config = dict(
    n_kv_head=3,
    head_dim=32,
    vocab_size=570,
    bias='none',
    init_std_down=0.01,
    lr=0.00757,
    beta2=0.99,
    warmup_steps=200,
    decay_fraction=1.0,
    seq_len=384,
)
Each number is 128 + 24 x the weight over its row's rms, rounded and kept within 0 to 255. Layers, rows and columns count from 0. Numbers have three digits each. The size before them is the row's rms in percent of the matrix's.

# layer 9 attention value, 96x96, rms 0.278, rows 0-33, columns 48-95
065:174138135148092089123088110126128140121161144162114131104136108094138134086129088135130098153102129097176161121125134142113169163089108102127128
062:123076130160152140155143111119136123112072099126107111154124162139162133133121153152136109169204109138194127149129118092122170130095160101172149
070:136108127085086110091079130159135139144125127152145144150105103126172115127132096192099098179122100141134115124093143084127172114148128170135122
063:109132104125174108116136137107108164126110113123136172075137121100114153176100048149134118180105132145111143112134139138107122110138106130120153
066:092159122167151122104153080113113143168149108139104119124111118147134138130143119097143090168130128146119105109172135131101118105114146122071138
065:119173145139135139097146120104119156173122108116156086166113160092154123101146071164120131132099137153144150140143148100078138108164107130126149
056:138152153102120144118158144095152120135118175161118161156118096136134105112150121152131134130132122148150116147085117167081119120138135122148109
072:113166106118177131170151127162101132113131110128119161109103136101126115091144141093149122129168157169145122091156120183158143124165143103125161
071:145090113128112171120143115107122151184103133145124141119105119151167124161086107138109135125167098092126127171158093145097158123155140135122157
069:120106064152131101124119153106141152142121113113174122146134102112132132115161175080145123118167132160114149150130111093079139128145112152150109
072:165163141146107154119111058116114146125135142119111126115117156124162130084127153077138104110146125150085127137125061122160144142136130163150111
069:125159176148141112107140130120123155134141181150119146128169132111147136091112125103117146149089120146141141120127113142141127110142128096100151
070:118146108115127137122144154139156151129137111118136098127133134191178150132107141118142124126154143099151114158084131119140080147149133152135165
063:140140151150100099091146127149092122122094189087165133108103113129151111103072118127120117121113138133089110118131118067145121140132141133127128
070:154132128125110114166126139131136115125132167100075103110148131119128113148164130118164112144120109149117128152092147079145167090076138147123118
070:142111098129115132165120132106120145069120116135116160146150126112106158114125113132112137155147117153116070104110103088098087140127118106124106
073:089176089154158123114123114118093143082130115106111141113099115106126147130162140118159162097146103128121127128152128098147164135131154140149140
062:133145145130113065096167135132143099104121128117164109154142090158138156155172116114136075114130129120140125124189118139124115121108113175129108
075:118150142161157108100088160133145130144136136141123121140109152120132153160093104169112158083185129091131090095062145101094108129086104133131148
069:124136154095136129142156107109138103138121114150116116107130097156099138118096115131144131107103124104148162136092143062128104118126083087133128
062:127132111184095118109131145137137064147151152148110134108153142135103134127136116096127105129155156151132154093109130145151102122192100089168120
065:156168115186106121130137140101126072156119109079159143083112086123122144121102086145116162148105119119142118147161095099131136169118137127133151
071:127136166148138142114107103117122112128089109148134105139067115112114133133143114141117158117148115124125154110116120149145070144161153153100159
072:125169113184116142081175135109129104106110139154109138158128156089167124071134119132103123119120144132141167153152126132161131160143125106096106
067:176126160119179149148197182112084120123173150138124130125085135147113148106107166105093193116114143128075128127175146121143123125118127133126143
068:105084171147112171121188092115148118136124161145169087119146094107106172105118094128113136097138066122150123139143161139129125115154115153090144
072:097125090111119158133177146109104118125133160102149145111140103150119150103094125134132138125106102140112138099108129119144124173091146125143170
068:142103161111135121101156116139132137152128113151143157071170131157173112160129140163137091116111151150130138153134122138125123129091085145138142
066:151066098160104102074113147129148179149129124117128114108162151124121159117133152130135123118130161102109120139136156150103144123114121180108102
072:105113134173119149134102150116080141102122150126173164125127148091121115149142102151139142143108171110093136173105096133139104135135119123129096
068:109100087116102130099133133085150122163131154105115084138187132139119115116158119181098158146114104130121114058124123142133112150112090150154116
072:146105122141127135162160146118089150118096138141145115099126111122174147155105103120100161090144062123093146151136100125141144140114126115129127
140:119149139154142151122100164099127146130133127145076145098143099123111118133178135139093112125124089095099069123107129089153176144113113116146141
147:128129103115141124150149152144138135137143191114110106131138150151131110124161135156120178127106128172077157105102119178133143139115133109154100
# layer 9 attention output (transposed), 96x96, rms 0.246, rows 0-33, columns 48-95
071:094138092101157171143113186165102144155113121083152137109129125128161127118139146098096103139134118104130143140142106147173098082139116180103113
065:084156155108120122118112137091178139125151167137127126080125133121105137122094104113120162112085126102079173113105144098092090102125090136132123
070:125138101166147158151168094100139120107128119072113110102126118177131116112135120102113134067115186146114149102103113134145102068179123115146173
068:118130123151113094157148129157113141158159115162119133110104159143063093153158156098138094099139115149161166147130116122130145122109145128143113
060:122091178107152144087081146147128085096152155114137059132161114123143123151141168155141120126136100136110118106115130190154157152113128115148124
071:136087098105126142130106123176155114127108114129124128119127149164123153107124143139122123122118105131079101106115118165130142139136139123104116
054:105138074136101121135115148146131118057188113074143103118081154166117156139114117119142149102126118146137126157150164092125143118107113135080162
065:157126162101117121121160135120165116114136126133162105142144118164104155178127118097090099144094050134156140168112120124113117124102120131112072
065:159107114128114071129099126131131085094112150104064146123120087139105160146153114135138127140097136145146112100101170139113114132128133134143129
067:119104152088123134136147116116106128123090137153088146154148118139104124148113120121139149141121100079127105134147141147110109163103141080119131
067:107150128120128118148154141133125065106147138157123156131135151101116094139114093108106097160139166084146151109080146126111156144145118146112167
065:145096108138126094140115149133142088123130095109113110073086118151124130120127130147119106123146135106163170094131135177109142154090108192080081
073:141140141151118109124097136115107132110118129133138154093124125075091107116127132133130118084145116144118143094147093137120119097132127103156126
058:117121069104161125142116111117173147125146057149099134112131133094090133111122154143137095120117143129174136095107121153081143100117104167131117
071:111163087131149143128103154103134160137099089140138126149150134127168121090094143130098193160123171105149125124122134158118103123124125115089151
074:123095162114116064110117104126123133148155143153114101106138098160120126142130141121097126085107163108115171135153126112141119123143119120124143
070:166105161098112139163139150109120125143132107152096122105126149152125112099097144151123135122100160166089125133132115115143121151068123152153137
069:122129157112134182154165110178138121157173133141115137105149144086129158114108153164128120117133155096120090098148138107092180124137168121135112
076:160114118124105148174099114104132119089073112123157123115112162116149094099142160104145101147082109162139095136168120153143112154117138124099161
068:116111155148131186121098132169076147107122103109122136148139128081153146108148120110116159140105141141097122088138101163095121123138142174090154
059:143154129077137119118142106132085124124110151141143118136154125097117123164107169139121109138145118139102161149148102121147107136108151169103137
071:148085134124169130103109076176122135087139142123116121129136128115136118126117147128153109130075113129132133119113118134107138087197086122123106
071:098138119134143144115116160127142153128165146132083155141163140096098109155121124093150136162124137144118099174155116153068132121126123125158137
069:138114107102112132170133107144088123159135131103120127101115079122080164131135115127120132122111124115086100142137110149108120122118135116165159
070:127115121135131096096119108118127092117102098103117132154160126145160144096128134155127089155103108116121142136123118143105173148158086098138153
075:165149093156118089109136171143143100129170110120113159160130141110154118145098137105136110127126156118116150074138118108074137068121156135145146
069:167077121111110109106112134148138135132135122161073137118141167096132166130129093115105134116112157144108099149143100125126109130181100140149085
068:157133127120131111154113137126099150096151123139129103178125109097096152084161128069107152112129164131115119128091158126129126094164157142112078
069:149131119115157123136106171114096154119121143116145114163112105137107135137131112109111150128130058138129123131124110101133121168105106067138180
071:147126112119135114153126130137139128184132099146090113070096112159118106115152122077088093164122091194141152087155113127127120165101127151116115
069:135122117126113078140090114139088135132091077131132125111089107117138165143101145113106135151130139109102119143128130121156134099137144134107122
065:128153120124139093101120135130142073168154114093109168123155097114123129125130111120154109154114161153172139139147099153078097151142132115109115
148:112143130135116137163124090109118112137126159143141125117163133114160123114107147136126081180168121134187160118096124121134156102143099115098110
145:147144081154130124110119106110097115175125109162131163094145097140113130145096090082127082116139156120132112152120149137080181108139128119117168
# layer 9 attention query, 96x96, rms 0.206, rows 32-63, columns 48-95
107:124163137185107118154112126143140078089131132193120088104146125070131111131098093146192140125150130158138100136122121093179174116125112161154120
104:114132097110130196141137159139104111137114131146120132082154140134099149138115151167139113152138086188131129134136075125117121121105075135110148
106:172068132138124155155127112159179128141145106123137166183103145164129152112127078137117161111124115121116124128123110158117157121093153140149111
102:128186088145121157093104134154121080128139123107112161126126149116130131113120132171123129169097101105135117140090152150134136116132133174133140
101:157144091122097103144094136119145165134164173148153069080113117113109150168127078125123141117116085159119131123109136180111138099125146088083140
106:145111109101085145130143131139105129147108104128119127132072117101164115111132135136132082109102130188157149138136148102075109116127124123181102
108:130167142116142154127119111118121117130106156141086187105124112162119162165140111160158088085149142138152113137150179123098121164084152164113096
107:137142148149122136134133123117100135106071091115130120181074145146150107105099161156138144112166109130122124149118128112087160115094112124105108
106:164120113112130160117088083124135132122130086155111088102184130140139074100107167104114129084152166149129157145125162106140139100136164098091153
097:126151122144170151121148122124076119145125131127126077127123106185133151143146150126111072107133168113131170114107126155126142105164141129127110
098:120135115112127148127143091117123101170164154125140117139144101128105106129118171141114144109116116105127126126130166156129111123105124143145109
112:123141121125160133101098152142177178106138086126085128166135111180073126118100093136156097117106137118091159146173119156150086115134095110140128
110:134118135115151125198141111136117111125154145132160095161109145170122103131122125130155163102114116150147202170102116134134117135084131160132160
108:119120116106122129137177091151089131116153125163137123144110157150113109131160141154145157094137127120110145097125120157118151109134135176130147
101:151118116113157104116132118125093102114149117119166133138124153147130163137176123125141148126119072151130125132172142117110117117113049132111106
113:132133140160152126130115103144142125119142131094117149128177105124100139146137128145114110139138117136084151092129089109060148099154153137179145
112:077144135115128131093098105168102114153101107112158108124137115146143146125095112123123132123105121124106117148148131108122124102104100137141065
115:172153118111131147105115124129172159127139135129184148132110125141179115156084190125152126127115161109114110154135070150131170102146129130084160
106:144119088084142146164104151144159106129086132117123092101134123159131120145144140117146158137136093151128129095161139148106097115117093155189133
108:141173111153139155125160134098140176119127137123127140130129150110130113159183142095126154141139146107131147135075158104109087112125142139125138
110:146165142112083158090108114146117137177135082165104096147153135100101105138107102126140155150127097128132138167150152126112164132140129108130104
109:146131160092101104114079095156106118108195170138145073107124121158098112169140114109122129132168105113137139164122097094100115148117109128141127
106:162137168077113074130126163129149094154129117162122168138149144111129162108144158133125151116176096112115160100123146156103092114123180118137128
111:088077120114154126105153156118110104120109156153115109141124187166131148129136126113093138129105106140158161136155068109141159141130169110118101
103:098152101110144101130146071127146119182077178099137111105107170126140160172129133131137134162106125135139143147112140145135090140153135093142148
102:138118174103098124141099110089105158167138118096101115138113062100120139145126131133156150124159128157116095134120130133175155143134108119152085
113:126142131127123159150137083142132105151154095115114154121113166141118146125134151134097126166120162124146081108137066124126111129092139116149097
107:143086117159149105135121127152128089140163145102116131142142129148133062099131139120141137141143126202110078120147140140116141141181179107123140
114:126133133117109108159128149144115111105148126096113124119124155101177119137147157166133140138099168127111147101104118179145153152124136106103090
105:063119140143141117102140101101143127197169086115135139130126126143152124143095120084129093142123097158070124099140141092150123170105144161112129
104:104120151114200077113115107141109140087134105130138130145165151094176160124121088164111119142182118107111142151116115132112127132173126093159115
106:125142115127127089104122111123132151093096094146108148128122125151108120180123135120103100089163090149135152108127120125150174167159108115119151
# layer 9 attention key, 96x96, rms 0.223, rows 32-63, columns 48-95
116:163105150122101121121082154145115079106128108172108112165122142113130141107129115155154141154146130130115096115110169144149150144108152154158138
118:121141136149124188118115082120107115080119084086155147105121100160143124143144157159130081160138098161127111100134153151139120142117153144119114
118:169098147134129165138121114163130118146139120109108138123098118110082181145115132143117157108104123138140115142134126187098156144142143116108077
115:095162072128133103129138139150114142158138095095154166129139094129130159101099131157134161086140118120152151139147160153113133145151125138134180
111:099164137077098120165111090106121156150124119146127125110112126145117164118132149150146136118071096181101107123117126093132132128173125079113186
108:145158103155110105090152134142143146138112118168107150095073117121153151132112097127122110134071137137156092100172162111080112138108131165149067
117:098149158131151077147128131119084161158135132115128163112121113135096117175110106120136127133151180128132137154144113130101126176080132140176146
113:145137068134086096119135137144081144083115126097145128148152162143132131149106112127115109133176168132135121135116151106076161136123160140107127
119:121123133147132083104082094165131129178145088153126138079128129126113113081149170114095142115150182153132141126125118138110123118148094115138121
107:126110141142150119135118146113102139096126138124138115087105091160109144145166102110110119108140150078125163128143140144146153121179141147143083
115:124124111079119126166143112122121154089127155095154083132160094090123162128130137107091113093092096130104126158122138154097093139105104122132137
122:107177163180106146122101148087170115105158081126096144150104126144148139136093132127122165108104141117152145138111106113108104112138136109117119
121:175117150148144111122062148110098136119149161129194088144093151148073096147097134161109155131114126116100154117158122119093141079106134150142138
105:125131140112136154142149096149160104132184113158111132139131147133170095156102134170121139131130120102120160119136100128126131078158145142153136
112:149156153141126115080153105120120106129151171148114135127134134162149118166114136130092153120131106120124139132109143135130091119121070104152145
128:105117105147127140118163112138144136145181124100085151138137102089131158148144101129137135101152129152114116112132111151087134074194137138169141
118:115142141109106131118141137095125119149107111120137140165162115128143174148101121126113146160135146122100116107156139118089115139147116112151144
127:149137120128111126125118139114133131158141120146170148142119102087162142143129180119090143125133127090139107184149069116169112106144174111126155
117:149115141110142126113103101102167136122116087093134137127136125138158128142136110152117149135134057124112133137162134173139130175147114159168125
117:090146128115139136145169172121137136127168130094127127157146144109139111130134125097139152154148166089124136123104169102133137061131119147118108
121:125167178133132148071116151141141126154119136126148105159152152127116118160131143121142143143124097136113121135158092117093173119120167106124109
117:135104158110094107124114132142124122149150147137103117119152127117078117138114093146097118139109131114117135154128129102128135130107126081168124
116:120135134135110135133136141122135139146180137161148161114130142109098129118161112158114136127177115097149120125112119097098122175185140115125118
123:128123110125143099118116142160127164136093146173144148091142129123142128117106118131109144150140086105095130110140124147135156119097109174123069
113:068120131116130117124110124114139128160118122116125119177105135137141113134153121163116110159135100131146138160133140121128119175142096093134126
119:140109141111111123162132115104104161126109120166120112163099119094088139124145117118102147127085089128093078158118125125134143144120138128151096
119:140139134109122144158157127114130139152102071107112181133110168097113092092102111099103127151111146125121086112127109128099139126081136141137135
121:166077112181120139128084162168107108117145129114114166131145132113145071108140150103153103162105110141101117117152127162089163150149122086144193
125:093125140126137149129115150175159135124143138097083085109122165133133133109150155140172163112118174091120118142150119126144140127125105085136152
120:084111111148134114138158134114134132194160112125133104115119075123115127075101104113136105156128076142129168150120134109118142121098093113136131
110:111143137128150110104084118127145117115127168130145129157155115032157157104111125183102120177134142130151121123083131147103159136152099118133115
114:136119110079115062117131133128145098151121094136091111142091071136096136160115154124097117134166121127149149130111115119142142122127194104099110